Part of a small language model's weights.
Training: a variant of Adam for these matrices, 123M tokens, 7665 steps.
Each number is 200 + 20 x the weight over its row's rms, rounded and kept within 0 to 999. Layers, rows and columns count from 0. The size before them is the row's rms in percent of the matrix's.

# o: layer 5 attention output (transposed), 128x192, rms 0.0874, rows 43-60, columns 0-191
# v: layer 5 attention value, 128x192, rms 0.0876, rows 44-61, columns 0-191
o43,072,180,215,151,190,201,205,199,212,225,201,203,182,203,204,211,218,217,196,203,180,195,166,222,218,209,164,187,181,201,193,213,191,194,241,216,203,200,195,189,225,202,207,178,200,158,204,205,189,191,224,220,211,202,220,187,180,191,203,161,195,240,207,232,202,206,234,209,178,176,202,216,178,207,190,221,193,224,212,193,171,229,210,183,210,194,197,200,178,222,190,243,194,181,192,174,207,174,177,131,211,192,177,211,181,206,233,182,220,208,211,178,203,189,163,199,255,219,184,192,193,198,225,238,188,216,222,217,149,210,202,213,171,169,213,192,225,234,213,198,210,197,206,188,195,188,212,210,212,207,183,220,187,227,169,207,197,180,208,212,188,185,196,182,198,192,218,195,225,222,179,247,196,202,196,169,216,203,179,192,186,247,231,196,191,228,152,169,202,183,168,200,208
v44,085,209,187,164,174,175,195,224,205,199,181,198,207,200,181,220,223,249,193,175,191,178,201,192,204,194,186,211,191,208,218,191,199,182,237,201,192,217,186,202,193,206,253,185,209,196,214,175,230,182,222,229,205,207,210,210,202,217,201,181,191,186,212,236,177,146,189,213,187,204,193,165,195,193,168,213,204,217,203,226,203,204,215,199,192,192,215,223,174,201,188,195,195,238,215,196,176,226,189,196,208,200,157,221,214,205,180,188,216,224,205,147,199,196,210,147,181,174,212,207,244,193,193,195,224,144,176,217,177,220,210,228,206,234,180,202,213,224,193,214,177,209,190,197,149,202,185,188,190,172,191,250,225,205,220,225,220,182,178,247,214,220,174,238,186,201,182,207,201,214,186,200,223,191,182,221,208,229,173,206,224,192,175,206,191,200,216,203,196,202,179,192,202
o44,079,186,201,212,213,200,212,183,227,199,219,247,187,216,185,190,190,210,202,235,190,207,202,195,193,214,213,211,191,187,188,215,192,176,195,200,200,213,226,256,196,207,210,197,208,203,183,204,172,172,204,225,215,218,180,182,164,209,210,216,199,190,213,203,164,254,215,219,217,193,210,199,205,191,226,186,126,177,232,188,207,186,168,191,210,226,195,224,209,196,229,220,195,170,205,224,180,205,197,245,224,211,198,201,167,205,220,200,204,190,175,247,219,169,196,170,163,238,186,189,206,188,196,226,230,198,182,174,176,205,180,171,208,216,191,201,161,144,165,186,198,196,180,240,207,196,195,218,206,218,183,179,183,200,217,182,211,212,160,191,205,187,178,200,201,193,190,189,206,205,199,189,208,214,194,239,185,167,186,205,218,188,188,185,199,199,192,173,244,198,230,202,206
v45,090,181,234,235,219,194,173,207,170,196,198,219,237,197,207,205,189,203,193,245,171,190,198,231,187,198,176,211,206,217,199,204,229,166,214,196,209,226,172,197,231,216,211,211,166,186,205,203,199,212,172,197,220,227,185,217,192,179,244,214,184,195,185,237,209,168,183,188,201,187,209,195,187,219,203,205,190,212,219,205,238,196,184,211,213,217,218,205,155,166,206,225,215,199,214,202,219,188,198,197,192,196,156,181,199,208,185,237,179,201,191,187,215,197,182,178,155,212,189,184,206,204,203,194,210,197,187,161,220,186,166,164,201,185,191,193,230,200,210,192,193,194,219,213,171,204,214,199,230,217,240,182,162,188,209,198,209,168,242,200,173,219,188,169,195,183,191,245,203,171,184,211,217,261,220,219,198,184,225,210,160,203,187,230,223,185,171,175,203,197,211,198,197
o45,088,224,171,176,169,194,178,187,199,181,202,205,194,208,216,146,217,201,224,163,176,213,209,192,213,171,190,204,240,210,194,187,206,216,220,234,190,208,202,208,199,185,216,181,205,230,182,224,194,206,180,230,222,197,216,188,193,232,158,172,238,203,172,207,203,203,210,197,211,194,195,209,194,231,215,213,218,211,217,169,199,231,196,222,166,176,216,214,229,202,215,185,192,195,196,164,184,187,185,191,207,196,237,204,192,194,188,140,221,180,214,216,176,219,187,238,209,205,209,186,201,199,173,196,210,197,206,209,185,213,221,243,188,217,220,200,206,190,208,189,209,197,216,196,194,183,172,189,189,187,123,219,215,199,230,225,217,188,169,177,209,193,233,214,188,186,192,198,185,180,237,240,183,173,216,182,212,169,197,218,202,232,200,175,193,170,224,224,226,197,187,215,177
v46,068,228,224,197,170,228,189,191,220,218,192,225,212,193,189,198,169,205,213,210,212,189,205,182,220,201,186,206,204,179,190,192,217,179,164,220,197,208,147,209,204,215,242,176,228,204,170,186,176,198,182,191,186,167,199,212,180,216,189,184,211,201,197,188,189,217,234,198,185,190,161,193,185,223,203,201,206,200,232,194,199,228,206,186,178,189,209,195,192,175,204,218,201,192,196,223,179,219,225,196,174,227,179,198,208,210,183,233,197,190,236,170,211,198,212,189,151,195,188,189,176,176,182,200,217,186,152,181,210,185,209,196,200,227,175,206,172,197,211,215,213,176,217,194,204,220,201,221,233,229,211,190,174,167,205,168,217,238,215,184,198,218,177,189,163,171,213,250,180,219,201,148,171,191,197,181,215,254,184,204,164,204,192,182,165,178,187,228,183,214,170,203,189
o46,068,179,173,198,231,196,209,185,184,226,230,207,174,199,241,223,220,193,167,168,186,185,187,219,189,212,189,187,211,207,209,205,174,209,231,217,156,208,223,214,236,229,221,214,188,189,207,185,201,216,213,238,193,226,214,194,177,215,158,189,186,203,196,229,194,198,191,220,200,186,193,205,184,167,170,209,135,182,185,193,195,205,213,175,198,216,214,224,194,217,168,235,169,176,204,197,204,182,188,137,196,183,213,204,190,174,199,148,227,208,195,197,193,193,206,197,212,215,212,201,208,213,213,240,198,207,214,186,203,208,161,206,175,196,243,203,222,173,219,178,208,204,191,225,195,184,195,198,185,213,173,211,203,230,180,234,181,190,179,227,202,203,217,190,214,187,224,183,217,199,195,217,230,198,203,205,229,185,143,229,191,212,199,221,239,221,190,190,218,210,200,212,200
v47,086,188,197,201,204,172,182,160,201,198,202,208,198,207,203,222,189,206,208,176,171,187,239,161,251,205,219,216,202,225,190,205,187,205,179,222,199,227,207,189,190,215,219,181,225,182,211,230,174,183,229,191,177,169,169,203,201,172,196,193,220,185,194,259,193,193,193,236,189,183,205,204,231,195,194,196,199,207,216,202,187,201,203,182,204,211,200,215,194,230,198,219,210,201,172,183,222,213,206,198,192,176,175,177,219,207,196,201,205,184,190,180,184,192,227,242,188,175,254,176,190,194,222,247,198,162,226,181,232,198,172,219,202,175,205,218,181,225,201,204,209,223,211,187,189,167,219,174,223,190,184,224,213,204,165,205,211,197,154,183,256,198,181,247,176,208,197,222,203,170,217,207,218,223,205,199,197,227,213,207,211,168,198,208,227,217,188,226,213,198,179,227,185
o47,080,203,185,217,238,201,191,202,192,174,203,204,193,209,199,210,202,229,204,206,217,187,193,221,179,174,193,200,215,189,214,193,195,209,191,215,179,217,193,249,226,226,207,218,178,225,183,183,203,219,157,204,205,214,241,252,227,204,187,201,202,199,189,148,172,193,201,179,199,230,157,182,181,194,189,238,162,143,212,196,223,183,221,197,173,232,196,234,183,181,210,169,222,190,206,257,211,229,210,231,216,177,222,222,195,222,165,219,174,217,221,188,239,207,206,185,197,211,181,190,220,196,162,208,193,183,182,188,191,193,177,204,209,209,208,171,185,181,170,183,197,191,182,182,225,197,173,165,181,231,241,187,200,191,214,192,209,201,188,186,212,205,213,193,198,176,206,186,197,209,175,204,176,206,197,247,183,201,178,196,203,208,191,203,203,198,234,219,176,201,205,191,219
v48,080,213,187,200,162,164,220,211,196,206,185,190,170,206,199,192,213,198,182,198,211,212,206,188,184,206,207,218,208,185,234,246,211,188,177,200,208,160,181,183,199,199,199,224,190,243,204,192,207,190,227,228,232,243,230,183,201,219,195,193,210,205,179,198,226,200,189,221,201,207,183,229,230,166,195,182,194,225,201,247,183,184,278,213,217,159,191,172,225,177,237,206,205,209,162,195,201,211,224,203,179,182,211,194,214,220,193,167,204,248,174,208,205,181,210,182,198,190,199,194,185,202,223,230,190,197,190,214,182,194,176,188,192,193,213,213,166,228,173,152,188,162,147,209,164,196,207,218,199,200,210,201,207,205,167,225,206,216,184,223,228,177,196,203,204,233,198,178,191,177,183,192,182,186,187,175,190,215,197,202,212,194,195,201,213,220,185,202,186,203,201,192,226
o48,072,208,212,210,192,209,191,189,197,184,227,179,212,226,208,200,177,245,220,208,216,222,202,199,188,221,189,193,173,233,173,195,197,200,206,202,172,223,233,226,169,147,169,153,176,171,207,208,202,217,214,199,194,178,205,185,208,210,213,220,191,202,195,198,175,234,232,203,195,198,167,205,176,222,182,184,228,150,199,220,191,181,188,179,196,236,205,202,201,166,189,220,215,188,207,208,210,203,190,202,209,232,200,201,203,212,211,223,164,184,202,190,206,206,207,179,191,214,212,228,219,206,220,200,213,164,228,182,218,190,206,219,210,175,196,186,226,188,231,218,183,208,246,207,240,187,186,210,203,197,251,224,181,204,160,181,173,190,177,167,164,183,188,209,230,201,180,207,196,213,196,213,198,211,166,187,188,213,175,235,209,168,219,171,224,180,209,199,203,191,220,149,184
v49,085,182,199,192,189,201,190,213,213,208,225,221,238,206,190,196,204,193,179,211,197,181,191,192,214,226,211,200,227,203,175,171,177,224,185,209,196,194,232,194,199,201,179,168,225,195,229,231,204,149,212,207,176,161,234,217,196,206,209,162,210,180,189,215,185,211,195,180,188,180,203,167,182,185,217,213,193,202,187,223,176,197,191,189,186,207,196,185,241,214,208,184,201,213,217,178,199,210,219,202,202,190,222,184,210,191,191,205,193,213,193,242,180,197,220,197,152,204,217,187,176,235,202,204,216,219,228,186,207,218,174,231,191,188,217,217,177,206,209,191,225,213,230,200,215,200,224,195,207,211,159,178,208,204,192,163,249,222,154,145,209,228,185,207,181,180,171,240,194,209,221,176,214,192,182,198,189,192,231,170,181,178,203,195,230,203,191,222,261,221,231,215,221
o49,079,173,206,256,240,190,208,191,172,216,208,207,184,162,198,210,185,238,187,196,196,182,187,183,179,198,214,200,203,198,175,223,202,203,174,220,165,173,202,206,222,220,233,227,204,202,210,206,240,206,190,185,223,227,211,189,229,196,190,202,215,212,218,173,212,213,186,164,182,219,202,189,211,211,182,206,208,221,244,213,192,210,213,235,181,209,194,188,167,218,200,243,246,165,212,223,183,201,181,158,183,214,212,201,200,197,167,164,190,217,253,187,230,183,163,205,226,218,200,185,196,190,169,222,164,201,183,195,188,150,231,225,201,183,233,213,192,182,173,197,206,184,205,199,203,235,187,183,187,194,205,166,181,182,213,186,188,204,220,206,220,200,213,170,188,183,222,188,214,179,198,214,186,210,187,214,173,218,185,200,191,227,202,200,180,205,210,203,186,182,174,184,222
v50,072,185,223,203,232,209,197,174,148,210,206,169,171,200,190,173,198,198,204,233,188,190,191,216,189,178,204,186,184,194,187,221,226,200,204,188,183,209,212,200,165,168,205,223,167,185,219,158,176,210,171,205,181,233,188,242,217,192,207,215,207,199,186,203,199,222,224,191,185,202,199,193,184,171,192,201,212,191,231,179,203,183,161,205,212,175,224,189,252,204,193,191,222,198,192,207,204,216,214,201,216,241,227,133,178,212,171,215,208,192,199,207,194,230,164,195,220,195,180,203,183,160,210,192,191,197,196,202,177,153,213,166,186,215,176,217,218,200,200,198,179,176,210,225,242,174,209,218,201,226,199,187,169,191,191,208,175,213,186,202,192,201,226,196,235,214,163,194,229,222,204,211,167,179,228,190,193,201,193,237,208,178,185,202,166,218,197,188,172,177,209,215,204
o50,071,201,162,209,189,205,230,207,236,202,197,222,186,184,215,184,160,191,194,201,178,191,219,227,225,145,209,196,215,208,232,189,183,186,195,182,226,194,215,205,192,236,201,156,227,163,191,201,192,198,205,195,194,168,165,190,172,214,217,224,190,214,192,195,210,152,193,221,228,212,178,228,196,215,234,191,189,234,181,229,192,240,209,179,204,183,230,201,179,206,196,217,184,209,161,202,186,184,206,205,228,192,203,196,229,174,185,177,207,217,193,197,192,214,236,196,192,202,212,220,205,211,179,193,223,191,208,235,231,248,210,188,229,169,189,208,205,229,183,185,229,161,163,220,205,202,206,168,216,177,210,206,226,212,165,202,183,206,222,246,181,198,209,183,188,210,206,181,200,161,228,241,200,200,205,192,203,196,199,170,198,206,200,200,181,193,160,181,199,202,195,187,218
v51,076,163,229,191,244,220,194,222,196,195,210,192,191,177,201,222,222,204,171,188,172,183,139,190,227,211,192,193,163,200,176,196,174,207,210,190,181,203,217,194,210,176,203,187,196,191,211,197,205,193,206,194,156,177,179,229,190,163,210,198,183,183,197,200,184,201,209,177,203,211,210,203,176,189,203,207,198,212,238,168,206,244,207,195,184,235,210,180,190,215,198,199,203,170,221,193,175,191,199,199,263,216,232,174,221,186,213,198,187,172,209,205,176,195,207,245,246,147,169,221,223,185,214,166,210,196,211,208,183,203,221,194,203,199,182,194,201,222,207,196,221,193,154,237,176,178,214,202,199,204,188,199,167,196,175,184,208,195,194,198,199,199,203,217,191,167,207,170,226,182,215,220,228,197,212,220,207,171,212,183,183,191,220,155,183,181,229,204,170,196,218,224,184
o51,075,199,173,222,192,201,178,216,213,192,202,225,199,191,180,192,166,172,206,216,215,183,221,217,186,204,209,195,219,208,225,214,185,185,160,195,218,186,167,211,182,233,210,210,226,191,204,182,190,201,204,189,180,196,175,189,213,195,184,218,172,183,191,225,217,196,178,222,224,185,177,200,193,201,238,200,170,208,217,204,202,143,181,215,194,189,203,214,203,195,222,198,202,238,174,217,206,230,220,232,170,172,190,200,172,197,196,201,219,196,210,207,219,217,196,145,204,234,228,198,222,220,181,192,197,180,185,202,215,224,215,202,229,211,210,181,221,167,156,184,241,166,186,177,252,217,209,206,197,203,187,203,204,163,243,188,188,204,250,188,207,226,189,201,191,237,189,216,233,180,194,222,219,212,218,209,177,191,191,163,199,231,173,200,162,218,171,190,204,199,181,222,208
v52,090,180,229,224,187,219,200,215,212,199,230,178,216,193,202,206,166,195,181,213,199,215,226,178,225,195,228,203,198,242,208,199,160,197,156,204,185,202,200,162,206,206,164,212,209,192,194,197,155,203,190,179,216,184,226,196,207,192,218,219,190,217,210,200,209,219,203,217,214,199,196,220,176,182,194,201,184,175,145,191,183,228,187,211,208,215,168,195,188,215,227,198,189,218,191,236,214,166,175,202,196,197,217,225,206,216,200,163,188,203,181,219,208,198,202,218,169,163,223,156,204,206,197,205,205,247,244,192,192,258,194,174,199,222,210,220,212,173,205,230,187,204,205,216,226,195,224,180,198,161,190,211,179,205,206,204,194,198,217,160,184,180,210,191,200,209,214,213,181,232,178,195,222,222,210,182,202,217,215,202,207,219,189,141,236,215,201,228,221,221,209,216,163
o52,084,222,200,150,190,207,219,167,163,197,186,209,186,209,191,223,254,193,220,179,228,176,166,233,188,186,157,186,181,169,191,211,227,173,196,208,234,200,246,204,228,203,203,234,160,229,172,198,190,225,187,193,198,201,207,196,220,216,189,181,207,199,234,195,210,181,210,205,185,215,192,180,221,228,186,240,215,229,184,202,208,221,221,214,199,177,185,191,220,202,198,183,233,198,213,165,214,190,181,195,163,188,215,209,177,222,225,210,211,183,231,180,190,209,185,202,245,209,161,231,190,200,198,193,166,195,207,219,198,182,222,208,189,156,214,187,183,212,209,205,201,211,218,149,195,195,191,185,210,208,203,210,195,213,196,213,186,225,232,217,204,186,181,204,214,195,195,172,198,192,200,213,173,218,172,215,214,211,193,212,193,221,219,231,173,198,198,202,204,163,150,182,199
v53,080,172,200,206,209,215,200,209,232,195,171,216,214,187,186,183,230,213,243,186,198,202,231,194,171,200,149,204,191,160,190,206,216,179,196,204,178,153,176,185,207,206,200,193,217,201,197,211,188,177,243,205,227,154,195,210,178,204,228,193,217,159,220,227,226,181,205,216,198,198,177,194,223,228,212,200,180,218,214,235,164,225,223,191,192,206,209,174,186,174,191,209,190,175,234,218,190,194,202,200,213,175,175,212,222,175,193,212,196,208,238,205,197,237,207,190,173,190,204,191,222,236,193,202,235,187,212,195,230,182,175,223,178,221,205,217,222,213,207,211,212,172,183,175,165,229,167,221,209,225,190,198,190,217,182,189,203,214,203,179,220,184,188,249,232,225,180,191,204,161,189,195,185,191,206,197,197,189,180,202,253,214,213,219,208,188,187,183,226,172,206,192,180
o53,080,183,191,200,198,204,179,187,194,231,236,184,226,210,238,199,195,212,195,201,190,191,191,159,187,199,212,217,193,234,185,206,193,222,207,214,167,200,199,184,185,207,170,218,200,225,207,202,179,200,152,229,220,235,215,192,190,223,164,203,218,271,186,225,190,236,181,180,190,189,193,196,188,190,160,180,173,184,224,196,203,173,185,196,203,217,197,184,191,193,198,215,202,218,194,216,194,201,218,123,166,211,191,191,191,187,212,176,196,189,153,187,185,183,196,192,211,223,207,190,177,224,217,201,187,216,212,181,201,197,215,227,209,190,218,204,165,195,224,202,186,230,233,240,197,199,200,161,213,226,235,219,168,207,217,225,207,209,181,190,161,178,218,187,173,225,199,213,209,216,205,180,198,212,176,171,210,194,167,226,163,216,216,192,209,221,208,212,194,194,179,204,200
v54,080,206,209,211,226,224,196,226,232,210,207,181,172,174,176,211,178,194,188,222,185,187,166,183,226,191,230,203,196,182,203,168,207,185,177,198,195,182,233,172,178,179,180,224,177,170,181,160,173,210,208,187,187,156,220,230,202,173,185,214,185,242,189,194,231,232,224,191,193,204,195,202,159,198,201,194,213,184,208,198,232,228,174,208,175,232,193,213,224,222,201,207,196,215,222,182,184,199,173,193,213,232,236,241,208,186,213,175,189,176,232,214,190,195,201,194,260,224,186,190,224,152,191,184,180,200,190,200,204,198,239,185,201,214,195,206,197,213,221,208,214,198,199,217,192,200,210,203,152,194,209,198,219,201,175,187,176,191,206,205,196,205,188,198,219,196,217,205,200,208,208,186,228,182,205,196,205,191,199,228,178,206,246,168,156,167,207,236,168,221,189,199,205
o54,081,215,192,168,184,236,192,229,188,208,211,231,210,193,198,198,178,166,198,209,205,194,182,220,168,203,176,179,204,188,211,233,188,185,198,182,228,190,183,218,234,230,212,208,243,152,200,177,188,205,221,191,150,202,169,207,202,197,193,196,188,205,234,203,196,172,173,211,229,176,188,235,217,210,196,230,153,248,200,200,175,190,203,204,194,175,213,195,227,206,188,229,173,204,194,178,205,211,201,203,196,170,138,171,184,203,212,199,207,192,188,199,207,207,186,161,166,188,192,208,196,195,206,227,208,225,214,216,197,206,220,208,210,221,212,206,236,208,203,191,229,193,194,209,214,202,200,227,236,204,195,182,205,193,227,186,191,215,215,238,197,214,172,209,203,211,233,186,197,224,213,200,174,221,214,179,195,201,206,140,225,185,182,239,195,206,161,169,208,172,186,210,209
v55,083,216,172,237,221,218,207,222,220,208,188,197,188,197,206,200,192,171,199,212,218,217,184,194,204,185,223,211,191,189,212,202,194,211,207,201,243,202,181,215,175,185,167,235,130,213,185,192,211,212,205,206,178,210,212,157,196,181,188,180,177,253,187,187,211,226,224,208,201,217,202,203,186,198,234,208,212,198,207,190,197,187,200,197,198,203,218,224,197,164,232,236,201,173,177,177,192,211,189,202,200,208,213,218,196,206,224,192,187,244,157,198,214,195,202,169,223,227,186,189,201,151,188,202,179,200,221,181,191,173,214,176,204,188,190,209,190,203,212,190,218,226,138,170,151,196,197,211,199,203,226,176,190,204,205,175,230,175,222,225,214,184,205,169,195,192,210,179,189,201,195,209,182,220,193,224,205,197,191,191,213,230,222,194,177,203,232,217,153,232,155,181,221
o55,080,206,207,185,191,214,168,190,214,195,206,168,193,227,190,214,211,198,209,190,208,194,224,181,208,271,218,190,196,199,213,191,201,187,242,214,173,188,188,188,206,195,164,186,239,148,206,193,226,206,228,211,169,192,209,203,206,193,198,203,217,172,199,222,189,206,202,214,189,190,194,235,186,186,226,239,141,185,183,181,210,183,197,211,200,200,185,211,242,186,174,162,170,216,193,202,198,241,222,249,222,177,177,182,213,194,193,230,217,167,233,196,184,217,209,205,193,191,226,212,198,200,230,216,224,194,211,194,194,218,207,196,188,208,184,212,238,215,211,229,193,205,213,178,211,193,173,223,187,194,188,197,225,192,173,191,183,154,186,205,200,208,209,244,210,182,225,164,165,197,205,198,191,189,197,196,226,195,222,192,196,191,213,180,175,188,169,208,205,191,222,228,155
v56,080,218,178,233,247,231,166,203,204,212,186,220,193,186,181,221,204,188,204,200,252,211,187,191,210,182,193,177,215,184,182,198,214,199,182,181,214,194,208,213,171,196,206,240,180,180,200,196,211,170,169,176,164,168,232,164,193,203,213,176,178,193,196,241,187,203,196,186,182,208,209,183,184,196,231,214,197,167,189,175,226,209,190,181,169,208,193,186,195,210,183,204,202,203,206,172,214,172,213,190,185,235,208,204,191,206,229,208,204,198,209,190,211,219,201,212,205,240,220,214,205,139,191,207,201,201,213,188,192,191,220,199,193,189,185,217,228,180,218,223,252,219,210,194,229,235,193,215,221,224,236,179,192,198,213,213,174,198,223,193,177,231,171,156,195,164,200,218,194,233,221,159,192,199,154,208,204,221,193,208,174,207,199,178,157,190,209,213,188,210,199,178,217
o56,081,194,228,173,204,180,215,198,202,200,198,186,193,201,206,182,162,175,154,193,214,162,237,184,169,242,191,196,196,146,225,205,165,206,205,200,187,197,206,185,212,224,200,230,232,196,211,172,193,234,203,233,184,217,166,212,180,199,172,199,215,186,220,201,211,190,199,197,212,199,197,213,206,179,184,239,195,222,173,219,200,183,221,224,216,181,202,188,217,216,148,219,149,201,227,196,194,230,178,223,210,193,200,160,219,144,187,183,191,199,212,216,162,207,213,194,182,193,180,204,198,215,238,225,208,221,187,186,227,196,200,193,209,251,225,212,202,216,219,202,190,215,174,198,158,212,214,236,171,190,198,203,216,222,195,196,215,193,201,238,201,211,202,211,190,193,210,188,180,160,216,204,206,221,231,190,217,200,201,160,186,174,203,224,205,203,204,198,199,205,177,216,209
v57,075,182,194,210,227,209,192,206,253,197,207,172,208,203,191,189,216,216,153,200,172,218,200,191,186,201,218,202,187,179,186,190,183,226,188,198,178,215,204,217,205,182,167,202,223,195,215,204,205,219,234,186,191,193,216,180,214,150,202,218,208,202,196,217,207,197,162,202,200,188,215,173,191,206,192,195,187,180,172,209,214,199,230,207,227,227,194,225,174,224,224,202,196,191,222,189,245,221,202,200,249,186,193,229,210,178,206,200,189,213,178,176,180,184,214,206,215,180,215,214,214,200,238,218,215,226,227,229,179,222,209,219,214,189,222,193,209,214,226,211,202,221,233,263,212,149,239,172,183,187,187,200,217,191,190,187,211,200,161,173,221,157,202,225,196,179,198,175,206,188,190,193,208,237,192,231,189,195,238,199,223,185,214,189,215,197,209,226,231,152,208,192,212
o57,079,211,216,228,222,228,170,198,170,180,194,205,205,175,175,182,208,202,221,202,223,209,183,187,195,187,240,192,252,215,211,198,222,189,167,218,228,207,187,219,199,203,191,211,225,211,195,206,214,188,208,187,192,191,208,233,249,180,194,211,238,203,233,180,204,200,190,181,199,232,179,214,216,221,225,200,252,200,229,175,200,183,187,216,191,190,194,165,221,197,203,169,247,226,198,201,193,206,201,210,161,214,203,214,213,203,189,229,175,198,230,245,194,223,162,189,165,187,192,180,221,209,209,161,168,152,172,184,193,192,209,193,237,190,187,192,188,184,179,177,234,195,192,179,223,211,205,197,218,207,236,166,203,182,217,172,195,216,218,190,207,199,203,205,203,205,200,226,185,190,207,197,185,187,196,188,176,165,197,172,209,189,191,209,181,185,228,220,194,211,166,156,210
v58,084,200,198,201,212,201,220,193,181,190,199,196,188,202,181,183,178,208,187,220,168,237,213,208,173,198,166,225,199,181,212,214,228,153,208,212,207,169,198,222,234,205,202,185,235,210,191,213,216,207,189,202,233,233,215,217,183,223,191,256,202,235,207,175,184,213,171,210,190,186,205,200,204,209,184,197,180,206,202,182,219,179,197,190,231,164,228,170,190,193,204,192,208,217,216,211,207,194,228,208,183,187,196,158,185,210,197,213,183,201,183,246,180,174,178,169,169,196,167,186,237,230,218,186,194,209,197,201,206,177,189,177,183,163,197,171,220,219,206,161,165,180,157,236,202,207,186,214,224,228,210,163,189,187,216,180,204,178,231,214,184,193,195,187,232,228,210,154,190,199,199,221,232,189,195,195,190,178,207,203,195,216,183,218,236,199,186,161,183,175,206,215,208
o58,084,204,188,211,196,206,191,200,215,197,218,181,207,211,233,184,202,203,227,186,223,204,202,149,211,198,230,182,182,246,187,209,228,231,228,196,167,226,211,133,166,151,201,166,205,213,221,198,201,192,195,198,213,180,191,182,212,211,199,189,201,185,191,211,214,207,219,187,208,185,219,210,213,204,194,175,299,177,198,204,184,225,194,204,178,190,201,197,202,212,201,184,177,191,189,160,200,175,193,120,200,202,227,205,206,180,204,183,199,216,196,205,208,222,220,221,207,174,218,195,175,221,189,166,201,181,199,200,195,197,213,217,211,212,194,217,206,171,229,205,199,213,240,192,186,205,210,203,175,169,202,220,197,196,217,199,198,211,177,181,171,193,190,200,184,226,196,237,192,198,230,218,194,203,181,181,217,185,208,219,195,196,200,195,200,203,223,194,210,211,239,160,200
v59,078,166,212,166,198,242,202,231,178,201,214,189,218,202,209,207,168,216,184,232,191,193,196,219,185,186,220,241,236,214,214,195,208,234,176,214,200,225,198,203,196,181,184,221,199,196,198,185,204,187,198,184,206,201,226,183,203,182,217,199,193,208,201,247,197,182,193,174,192,141,231,205,203,188,203,200,206,201,220,170,200,176,206,224,235,185,219,209,226,191,196,201,214,201,219,136,221,202,196,193,223,170,148,196,189,181,188,171,186,213,183,231,196,204,206,187,228,174,197,183,175,219,200,207,182,211,202,212,194,186,166,173,208,199,189,193,197,186,205,174,188,175,194,197,187,183,219,185,168,193,223,196,224,182,194,169,220,202,217,237,191,232,189,184,199,177,246,176,177,207,166,194,205,241,217,219,208,249,210,205,191,231,232,187,213,179,191,207,221,225,217,180,231
o59,083,218,188,245,207,211,186,205,194,191,209,206,187,199,199,153,230,201,205,176,221,228,224,189,166,201,224,184,237,192,176,162,206,194,212,221,227,199,197,225,203,187,208,196,241,197,182,223,223,218,201,190,185,189,209,219,212,190,179,193,224,192,196,182,207,204,202,180,204,235,207,210,237,214,188,201,208,174,162,169,192,223,177,214,179,195,204,176,196,221,222,170,216,184,211,195,181,198,201,167,194,219,232,191,218,223,177,179,205,196,229,227,161,217,200,231,186,225,200,220,181,203,213,157,200,170,194,198,200,199,234,240,201,189,171,212,212,176,209,205,187,216,211,193,222,187,211,197,200,181,141,181,175,194,232,187,172,231,188,174,218,206,224,226,207,185,213,213,173,162,230,198,171,184,227,229,190,197,241,195,199,168,194,189,191,186,233,212,201,184,170,185,184
v60,080,211,183,233,179,226,177,214,210,211,197,184,210,202,178,201,173,210,189,242,242,174,161,182,185,216,205,178,163,215,207,176,194,219,186,198,242,231,176,201,195,217,176,224,122,181,202,182,232,249,178,191,204,248,216,183,222,190,197,177,197,232,183,200,173,198,213,195,197,206,218,198,217,245,205,202,211,229,204,219,235,203,203,194,217,236,195,220,196,171,244,235,206,213,205,197,202,212,197,205,200,208,182,224,204,233,208,200,192,213,182,173,220,199,184,186,165,183,199,226,186,200,168,213,187,221,162,221,178,216,208,201,188,215,227,198,220,232,207,205,213,216,191,219,176,202,199,183,204,175,203,193,224,201,216,202,199,197,205,215,183,212,207,176,185,164,189,201,196,215,184,198,202,225,217,199,207,241,207,214,167,212,172,167,214,201,211,212,174,197,211,201,195
o60,077,202,200,168,191,220,185,200,183,213,163,233,182,218,200,202,235,191,194,170,168,213,206,255,234,191,196,210,243,176,212,235,217,179,211,212,196,207,181,233,217,172,235,188,212,166,207,215,202,178,236,222,181,176,214,190,201,221,232,197,226,161,222,198,188,195,189,202,223,200,191,201,184,216,219,207,172,222,214,177,200,204,180,189,188,180,182,200,240,178,202,183,208,178,180,203,212,220,194,238,206,213,199,204,174,193,208,197,232,156,214,230,201,198,181,183,184,186,210,180,214,176,205,204,228,194,228,185,213,221,200,184,199,198,169,195,216,179,195,198,199,189,211,198,232,177,198,209,201,202,150,209,199,211,197,223,213,147,200,199,230,171,215,217,209,189,194,181,198,190,182,236,186,185,218,215,179,160,200,176,219,198,210,163,169,197,196,222,225,240,198,224,171
v61,084,200,192,244,235,237,208,199,234,216,200,201,220,182,213,174,206,185,182,191,253,241,204,204,176,192,190,245,197,168,172,174,208,181,186,192,212,231,167,205,209,217,185,217,161,221,177,210,201,204,183,207,205,179,203,170,183,184,232,186,199,191,206,211,189,200,192,199,196,187,198,192,176,217,239,198,194,212,234,192,177,209,218,206,202,225,208,190,179,178,226,229,206,213,210,192,199,194,207,198,211,192,240,162,201,206,231,199,167,191,157,158,217,192,178,186,198,208,187,195,219,209,211,195,198,235,179,145,199,207,199,202,180,224,203,195,222,194,210,194,226,211,177,217,186,191,217,195,252,188,218,164,185,176,223,180,206,201,225,200,201,160,184,149,172,221,196,195,213,226,191,179,183,238,206,205,211,216,223,178,187,200,197,210,200,182,208,232,180,213,180,186,213